Weights of a small transformer language model: rotary positions, 1615M tokens.
Each number is 200 + 40 x the weight over the matrix's rms, rounded and kept within 0 to 999. Layers, rows and columns count from 0.

# layer 11 attention output (transposed), 768x768, rms 0.0189, rows 20-26,84-90,148-153,211-217, columns 96-191
243,177,213,93,176,204,187,127,253,114,183,165,183,216,127,167,190,167,252,303,217,184,206,245,217,162,161,168,182,240,238,199,178,166,191,239,179,123,241,255,196,190,186,316,251,179,146,192,295,182,180,78,196,154,210,216,212,186,215,111,236,200,215,248,248,192,177,174,156,162,216,260,146,227,210,166,165,252,228,288,224,277,257,227,223,158,181,218,176,215,174,244,289,158,190,178
208,143,152,162,211,202,206,193,201,283,166,175,174,216,176,226,217,175,108,244,187,252,217,253,199,151,172,164,212,241,235,197,257,242,150,205,149,242,247,227,216,213,246,195,180,237,239,166,252,256,233,192,269,195,202,198,206,206,170,154,172,117,237,192,231,193,257,244,223,182,189,176,208,222,222,229,273,170,241,155,207,169,175,143,205,166,139,229,225,140,229,195,137,143,220,171
222,186,190,198,161,213,161,220,190,265,252,195,165,143,157,173,173,232,179,213,208,174,205,250,196,215,194,242,215,235,237,187,199,222,210,170,136,243,227,213,105,198,133,191,174,182,183,180,210,164,186,213,172,192,235,135,184,201,204,237,242,191,193,193,228,282,211,134,136,174,261,180,207,233,144,197,149,213,239,244,172,250,232,172,250,268,210,232,197,209,188,172,212,224,142,240
184,203,220,110,188,149,190,155,197,164,208,190,113,228,229,150,191,136,221,173,224,182,125,192,297,237,227,172,189,257,276,184,197,217,184,200,145,179,214,200,177,116,275,212,231,259,207,188,192,174,151,164,250,214,213,258,143,180,125,150,263,192,235,235,128,200,203,207,154,272,277,226,168,241,115,146,201,162,203,218,221,208,238,189,278,169,182,301,220,175,277,177,201,252,145,96
195,273,162,261,201,157,160,219,75,196,243,217,154,121,243,212,185,201,186,140,179,331,222,178,219,230,203,129,263,191,213,223,239,125,206,243,167,161,235,167,179,158,157,164,291,179,200,199,164,253,190,209,151,175,258,242,256,215,222,186,216,137,196,220,193,202,254,156,193,192,108,187,235,158,245,212,185,180,245,173,222,244,177,186,220,294,250,182,232,298,181,213,265,202,264,271
206,252,200,181,159,183,191,253,139,201,212,221,224,234,230,234,193,189,196,224,214,250,201,177,202,283,179,160,243,183,197,194,191,256,212,137,208,176,236,231,249,232,200,192,217,175,268,205,209,190,234,183,215,176,181,200,193,261,194,184,186,186,287,245,245,201,191,178,236,184,183,139,181,252,241,190,242,250,195,187,168,162,197,208,182,191,181,195,164,256,208,210,250,267,165,303
149,166,203,198,227,210,235,121,217,307,217,182,167,130,192,197,249,221,189,213,163,173,244,230,228,202,138,200,144,114,272,228,197,147,217,211,185,189,193,182,225,103,186,230,158,213,179,217,187,197,232,213,202,176,259,215,158,188,201,153,126,134,307,271,197,227,145,155,211,129,244,171,194,226,183,223,164,198,323,250,204,205,197,122,181,150,248,282,174,179,180,209,299,228,177,227
192,205,146,159,92,299,263,195,147,128,194,226,243,244,173,219,131,131,185,178,164,185,202,133,184,210,203,199,204,186,116,224,167,174,188,245,191,151,200,161,216,168,250,197,189,123,178,218,297,168,218,152,170,221,198,186,191,187,233,148,213,187,166,227,269,300,207,128,172,194,177,284,151,225,243,211,212,246,141,258,276,168,76,217,244,127,165,200,190,226,218,262,195,197,232,228
188,150,108,184,161,63,176,183,179,223,260,248,212,183,229,156,235,243,185,205,207,183,270,203,137,208,173,221,219,181,209,171,181,212,138,219,212,230,173,199,214,301,228,228,244,199,126,104,194,214,200,270,248,218,185,248,174,162,189,245,213,154,217,154,196,232,208,209,254,236,197,218,192,231,206,135,257,180,224,200,219,212,195,228,114,208,198,183,173,174,242,295,173,171,250,262
222,239,261,147,203,189,176,253,109,215,250,233,161,189,167,123,182,223,160,184,217,183,240,225,240,136,208,177,143,218,247,192,237,265,206,264,140,243,149,183,129,189,216,247,146,215,184,194,263,195,167,215,158,267,182,180,204,183,163,205,239,262,240,171,162,267,156,183,203,119,234,167,187,195,203,194,255,208,216,237,153,177,274,195,134,167,281,255,249,233,190,143,148,235,133,156
191,186,266,207,189,189,200,217,224,235,163,217,230,202,200,218,184,218,152,260,146,204,181,264,219,241,258,202,217,254,212,192,156,124,248,244,135,191,298,123,179,165,162,197,212,222,303,230,227,204,168,186,204,227,199,231,167,185,181,288,205,214,188,191,146,275,177,190,230,207,242,179,186,185,221,216,256,159,217,164,243,154,164,161,239,244,176,268,250,164,271,193,191,160,130,163
129,171,260,231,225,214,261,185,128,232,192,173,98,134,269,258,233,71,273,200,135,214,192,214,236,129,192,186,234,244,218,203,240,195,206,197,228,166,203,152,213,239,209,144,260,265,216,202,215,215,169,185,140,125,243,194,196,273,219,233,265,141,247,240,255,220,205,153,202,246,170,203,149,150,186,204,217,196,205,213,228,126,229,173,156,222,285,176,178,166,222,230,192,195,252,237
160,204,193,155,218,139,162,248,164,249,124,161,168,154,282,245,237,188,210,209,210,240,166,178,209,194,220,203,209,182,209,223,157,218,227,182,131,120,157,286,229,218,203,201,261,230,222,204,190,217,206,168,172,196,220,199,137,163,209,143,177,116,152,216,195,186,184,253,185,224,256,160,182,214,260,230,289,198,225,191,183,196,233,244,175,136,163,225,203,221,130,250,189,193,196,225
160,257,194,217,118,213,193,178,222,234,134,163,228,153,166,208,222,152,184,189,173,226,200,165,133,224,156,212,242,163,200,233,287,183,301,227,211,205,194,207,219,170,186,218,224,213,210,182,253,212,198,190,137,190,209,188,119,148,260,221,151,218,226,198,199,223,172,178,193,184,232,235,173,208,174,183,183,260,218,229,281,177,198,155,224,241,206,280,231,172,160,262,198,165,175,250
224,201,211,132,211,181,178,226,201,129,205,122,153,238,202,203,202,202,159,230,145,213,168,198,227,241,180,197,250,176,158,238,145,166,170,258,252,160,258,260,162,191,217,249,166,222,226,203,259,181,268,224,222,230,195,190,241,185,158,151,131,254,215,281,138,210,204,177,177,196,262,182,212,234,249,147,167,273,207,202,203,166,234,168,218,130,192,244,190,273,238,214,209,132,203,206
144,189,243,197,196,151,177,237,179,231,198,163,225,212,174,139,218,173,221,242,284,150,168,99,154,184,178,166,256,243,193,166,244,223,173,225,135,119,175,184,225,259,165,173,223,197,220,251,280,214,148,122,236,155,200,210,216,241,141,241,192,242,146,221,182,172,221,195,191,190,186,210,240,146,237,197,262,181,250,161,227,206,196,210,184,204,235,231,169,149,203,215,185,164,238,155
141,141,202,271,222,299,185,241,181,110,216,211,173,190,183,166,206,289,198,195,173,175,220,213,174,193,223,221,212,198,246,216,230,223,206,178,181,148,154,196,187,185,211,184,207,188,218,258,270,201,246,254,172,196,215,170,246,193,199,181,195,240,158,228,153,268,123,159,150,233,231,163,193,202,223,184,202,200,236,244,244,227,170,176,189,174,128,232,177,213,105,209,218,237,145,167
260,159,202,109,224,157,190,243,216,219,273,249,219,175,210,135,229,238,188,220,151,224,134,159,212,278,251,178,145,213,228,228,248,182,228,164,173,242,243,245,230,181,242,206,201,178,193,201,194,165,189,171,161,147,223,221,203,161,181,226,273,111,202,209,244,107,264,218,212,185,199,221,125,203,128,144,200,170,183,220,256,214,286,181,182,211,172,229,120,180,226,230,229,158,201,199
243,296,163,157,173,197,169,170,146,218,191,209,219,148,130,256,174,179,114,224,139,267,199,231,159,179,225,172,252,197,215,246,243,197,210,171,189,182,224,199,205,187,152,254,269,223,254,178,163,186,207,169,197,176,198,251,240,200,165,232,182,197,305,142,304,177,179,143,110,202,174,182,186,236,235,188,287,263,160,252,236,263,202,217,160,196,274,194,210,221,162,202,175,191,236,210
248,292,229,184,216,247,222,256,162,184,220,147,203,145,268,238,201,151,249,241,230,207,209,230,125,208,107,207,201,176,169,178,156,220,219,175,203,164,208,227,265,174,256,232,198,295,194,195,280,200,238,194,198,235,154,166,214,169,144,192,203,216,236,194,261,252,192,290,223,219,210,250,216,157,174,143,121,236,229,239,139,169,220,148,238,251,221,144,212,192,215,139,197,228,228,188
148,268,243,233,255,167,124,207,199,180,168,256,228,252,253,236,151,186,214,141,264,138,163,158,234,236,251,169,201,209,132,172,186,188,236,231,181,202,208,258,140,181,247,164,200,213,162,233,195,206,205,169,165,269,243,190,229,171,170,190,153,235,175,161,218,186,185,101,259,206,153,245,199,193,180,175,166,214,184,196,164,204,269,203,149,211,193,247,205,229,186,137,201,176,229,191
176,188,231,129,178,237,247,340,261,89,143,105,141,216,181,225,199,133,233,189,166,215,186,200,310,216,215,188,198,190,144,187,146,218,217,198,208,124,224,219,190,216,180,243,243,212,180,172,223,184,253,196,180,148,186,269,121,211,194,144,197,259,240,204,212,188,215,214,177,262,195,220,191,225,243,199,173,243,215,184,220,199,203,228,219,154,203,227,216,220,249,279,192,202,240,272
201,194,212,206,139,211,214,180,229,235,173,179,276,203,159,178,241,219,205,202,258,224,260,179,150,201,160,183,264,213,156,190,220,203,138,149,174,198,188,221,181,214,168,252,169,227,235,148,234,176,203,104,210,255,205,190,188,233,191,215,209,186,160,241,247,185,214,331,157,314,224,241,230,205,197,214,294,243,127,224,195,190,207,225,128,154,197,235,249,138,201,198,170,153,248,195
199,197,207,158,261,198,204,242,191,247,208,156,184,224,194,162,226,230,138,180,219,180,214,223,224,149,193,222,171,219,212,218,167,278,143,190,139,194,135,195,132,190,231,222,131,243,133,178,224,138,262,177,179,251,248,193,261,245,232,168,162,248,143,214,208,179,187,199,304,182,270,204,157,244,195,214,184,249,261,178,235,291,246,163,244,207,225,233,163,190,131,188,160,231,194,217
272,208,257,145,167,187,148,167,226,161,193,172,193,193,195,203,158,176,126,184,171,193,140,229,151,281,240,184,188,218,200,217,201,209,195,192,173,199,249,277,199,218,135,221,252,207,225,154,139,192,218,177,266,161,143,185,151,192,153,179,183,119,167,186,239,169,188,239,97,143,213,205,235,176,228,275,266,152,198,200,221,212,203,215,205,205,224,231,244,178,225,208,204,114,213,186
171,206,185,172,181,164,227,136,129,137,198,190,140,154,218,248,184,73,161,154,134,260,237,183,209,224,214,136,216,154,190,236,214,232,233,200,248,161,160,207,145,167,166,198,285,151,177,182,188,208,151,231,157,163,145,307,166,220,218,152,200,225,213,208,227,229,225,121,171,281,176,211,234,162,232,211,188,227,204,160,216,198,190,215,203,247,321,244,224,212,216,201,211,189,243,210
198,254,139,157,205,206,203,209,139,221,220,214,193,161,202,166,210,172,188,136,201,173,175,219,236,232,280,245,209,216,157,243,129,272,289,191,142,181,179,198,221,202,190,200,295,220,209,189,262,199,273,209,193,214,171,186,216,150,193,188,184,258,225,176,213,252,176,274,224,283,207,143,145,234,288,205,173,222,239,209,193,206,225,238,165,236,156,230,254,198,211,245,156,236,206,252
# layer 11 attention value, 192x768, rms 0.0181, rows 20-26, columns 96-191
222,180,156,149,203,168,246,216,185,158,228,225,169,212,164,240,143,143,140,187,230,182,248,189,173,248,242,220,200,181,267,202,199,216,236,139,255,187,188,136,257,269,207,161,175,177,224,252,229,208,168,186,230,181,132,182,231,175,192,190,146,275,220,118,139,231,149,164,209,189,258,154,245,215,167,171,223,154,156,227,193,137,207,180,240,201,180,206,262,208,147,183,259,131,154,214
163,307,210,250,149,169,183,215,203,220,184,229,158,189,176,184,172,214,196,195,211,180,122,160,223,241,164,156,169,219,216,158,212,207,186,209,158,232,196,205,156,199,202,216,193,264,246,240,207,216,155,158,183,258,154,180,154,206,212,193,169,167,193,197,177,246,216,153,190,181,160,171,183,205,148,216,190,160,151,179,183,211,172,157,188,196,177,200,241,256,133,178,234,190,205,203
250,210,195,224,230,222,172,235,197,234,195,180,191,212,176,113,189,230,182,240,147,206,147,188,231,198,160,217,139,174,265,218,201,212,180,284,227,201,129,256,171,248,203,222,212,133,232,204,285,210,158,229,205,170,198,138,207,191,179,188,153,141,242,167,240,96,193,180,188,223,262,162,226,153,262,144,188,200,152,238,150,111,196,230,188,230,170,101,192,224,202,163,272,201,129,211
182,203,198,193,227,153,267,229,201,231,225,190,218,233,251,213,196,241,221,219,211,232,214,235,262,236,260,183,179,294,245,193,285,149,247,228,177,196,231,286,195,250,192,191,194,277,246,233,215,198,167,155,164,169,199,182,160,189,164,251,170,211,119,215,147,188,209,193,211,233,280,197,154,121,233,150,154,132,165,277,204,262,211,219,190,210,234,199,218,235,162,201,216,212,255,194
181,217,179,228,192,154,247,243,190,165,79,282,240,149,173,243,209,150,175,211,217,183,250,127,196,174,161,173,215,116,236,234,136,171,166,179,225,229,237,215,196,199,211,197,215,211,207,227,199,187,225,175,186,161,219,140,245,248,264,168,257,250,183,222,207,211,227,240,193,175,313,195,116,291,182,176,194,197,178,228,257,159,200,160,201,159,156,217,234,310,163,249,203,211,192,236
240,245,291,133,240,258,213,179,197,205,151,243,208,169,173,223,282,150,167,198,184,202,273,246,185,197,212,196,177,239,195,151,208,179,251,213,209,186,170,191,188,238,197,247,199,159,161,189,292,116,224,176,180,212,181,222,226,253,185,244,231,212,273,237,211,216,164,206,176,229,168,182,231,186,178,197,236,218,154,218,210,199,198,232,226,190,162,173,243,220,231,159,196,191,239,212
140,172,224,157,254,137,110,257,222,198,232,155,184,154,168,150,221,231,246,203,171,215,218,203,233,204,217,200,141,155,195,242,215,159,191,193,170,225,252,172,228,221,217,195,215,180,134,239,276,233,192,191,156,174,202,208,183,224,288,167,130,186,190,216,230,166,132,174,146,183,213,229,184,178,213,259,238,196,193,183,237,158,208,196,246,205,252,154,172,195,249,165,131,177,240,307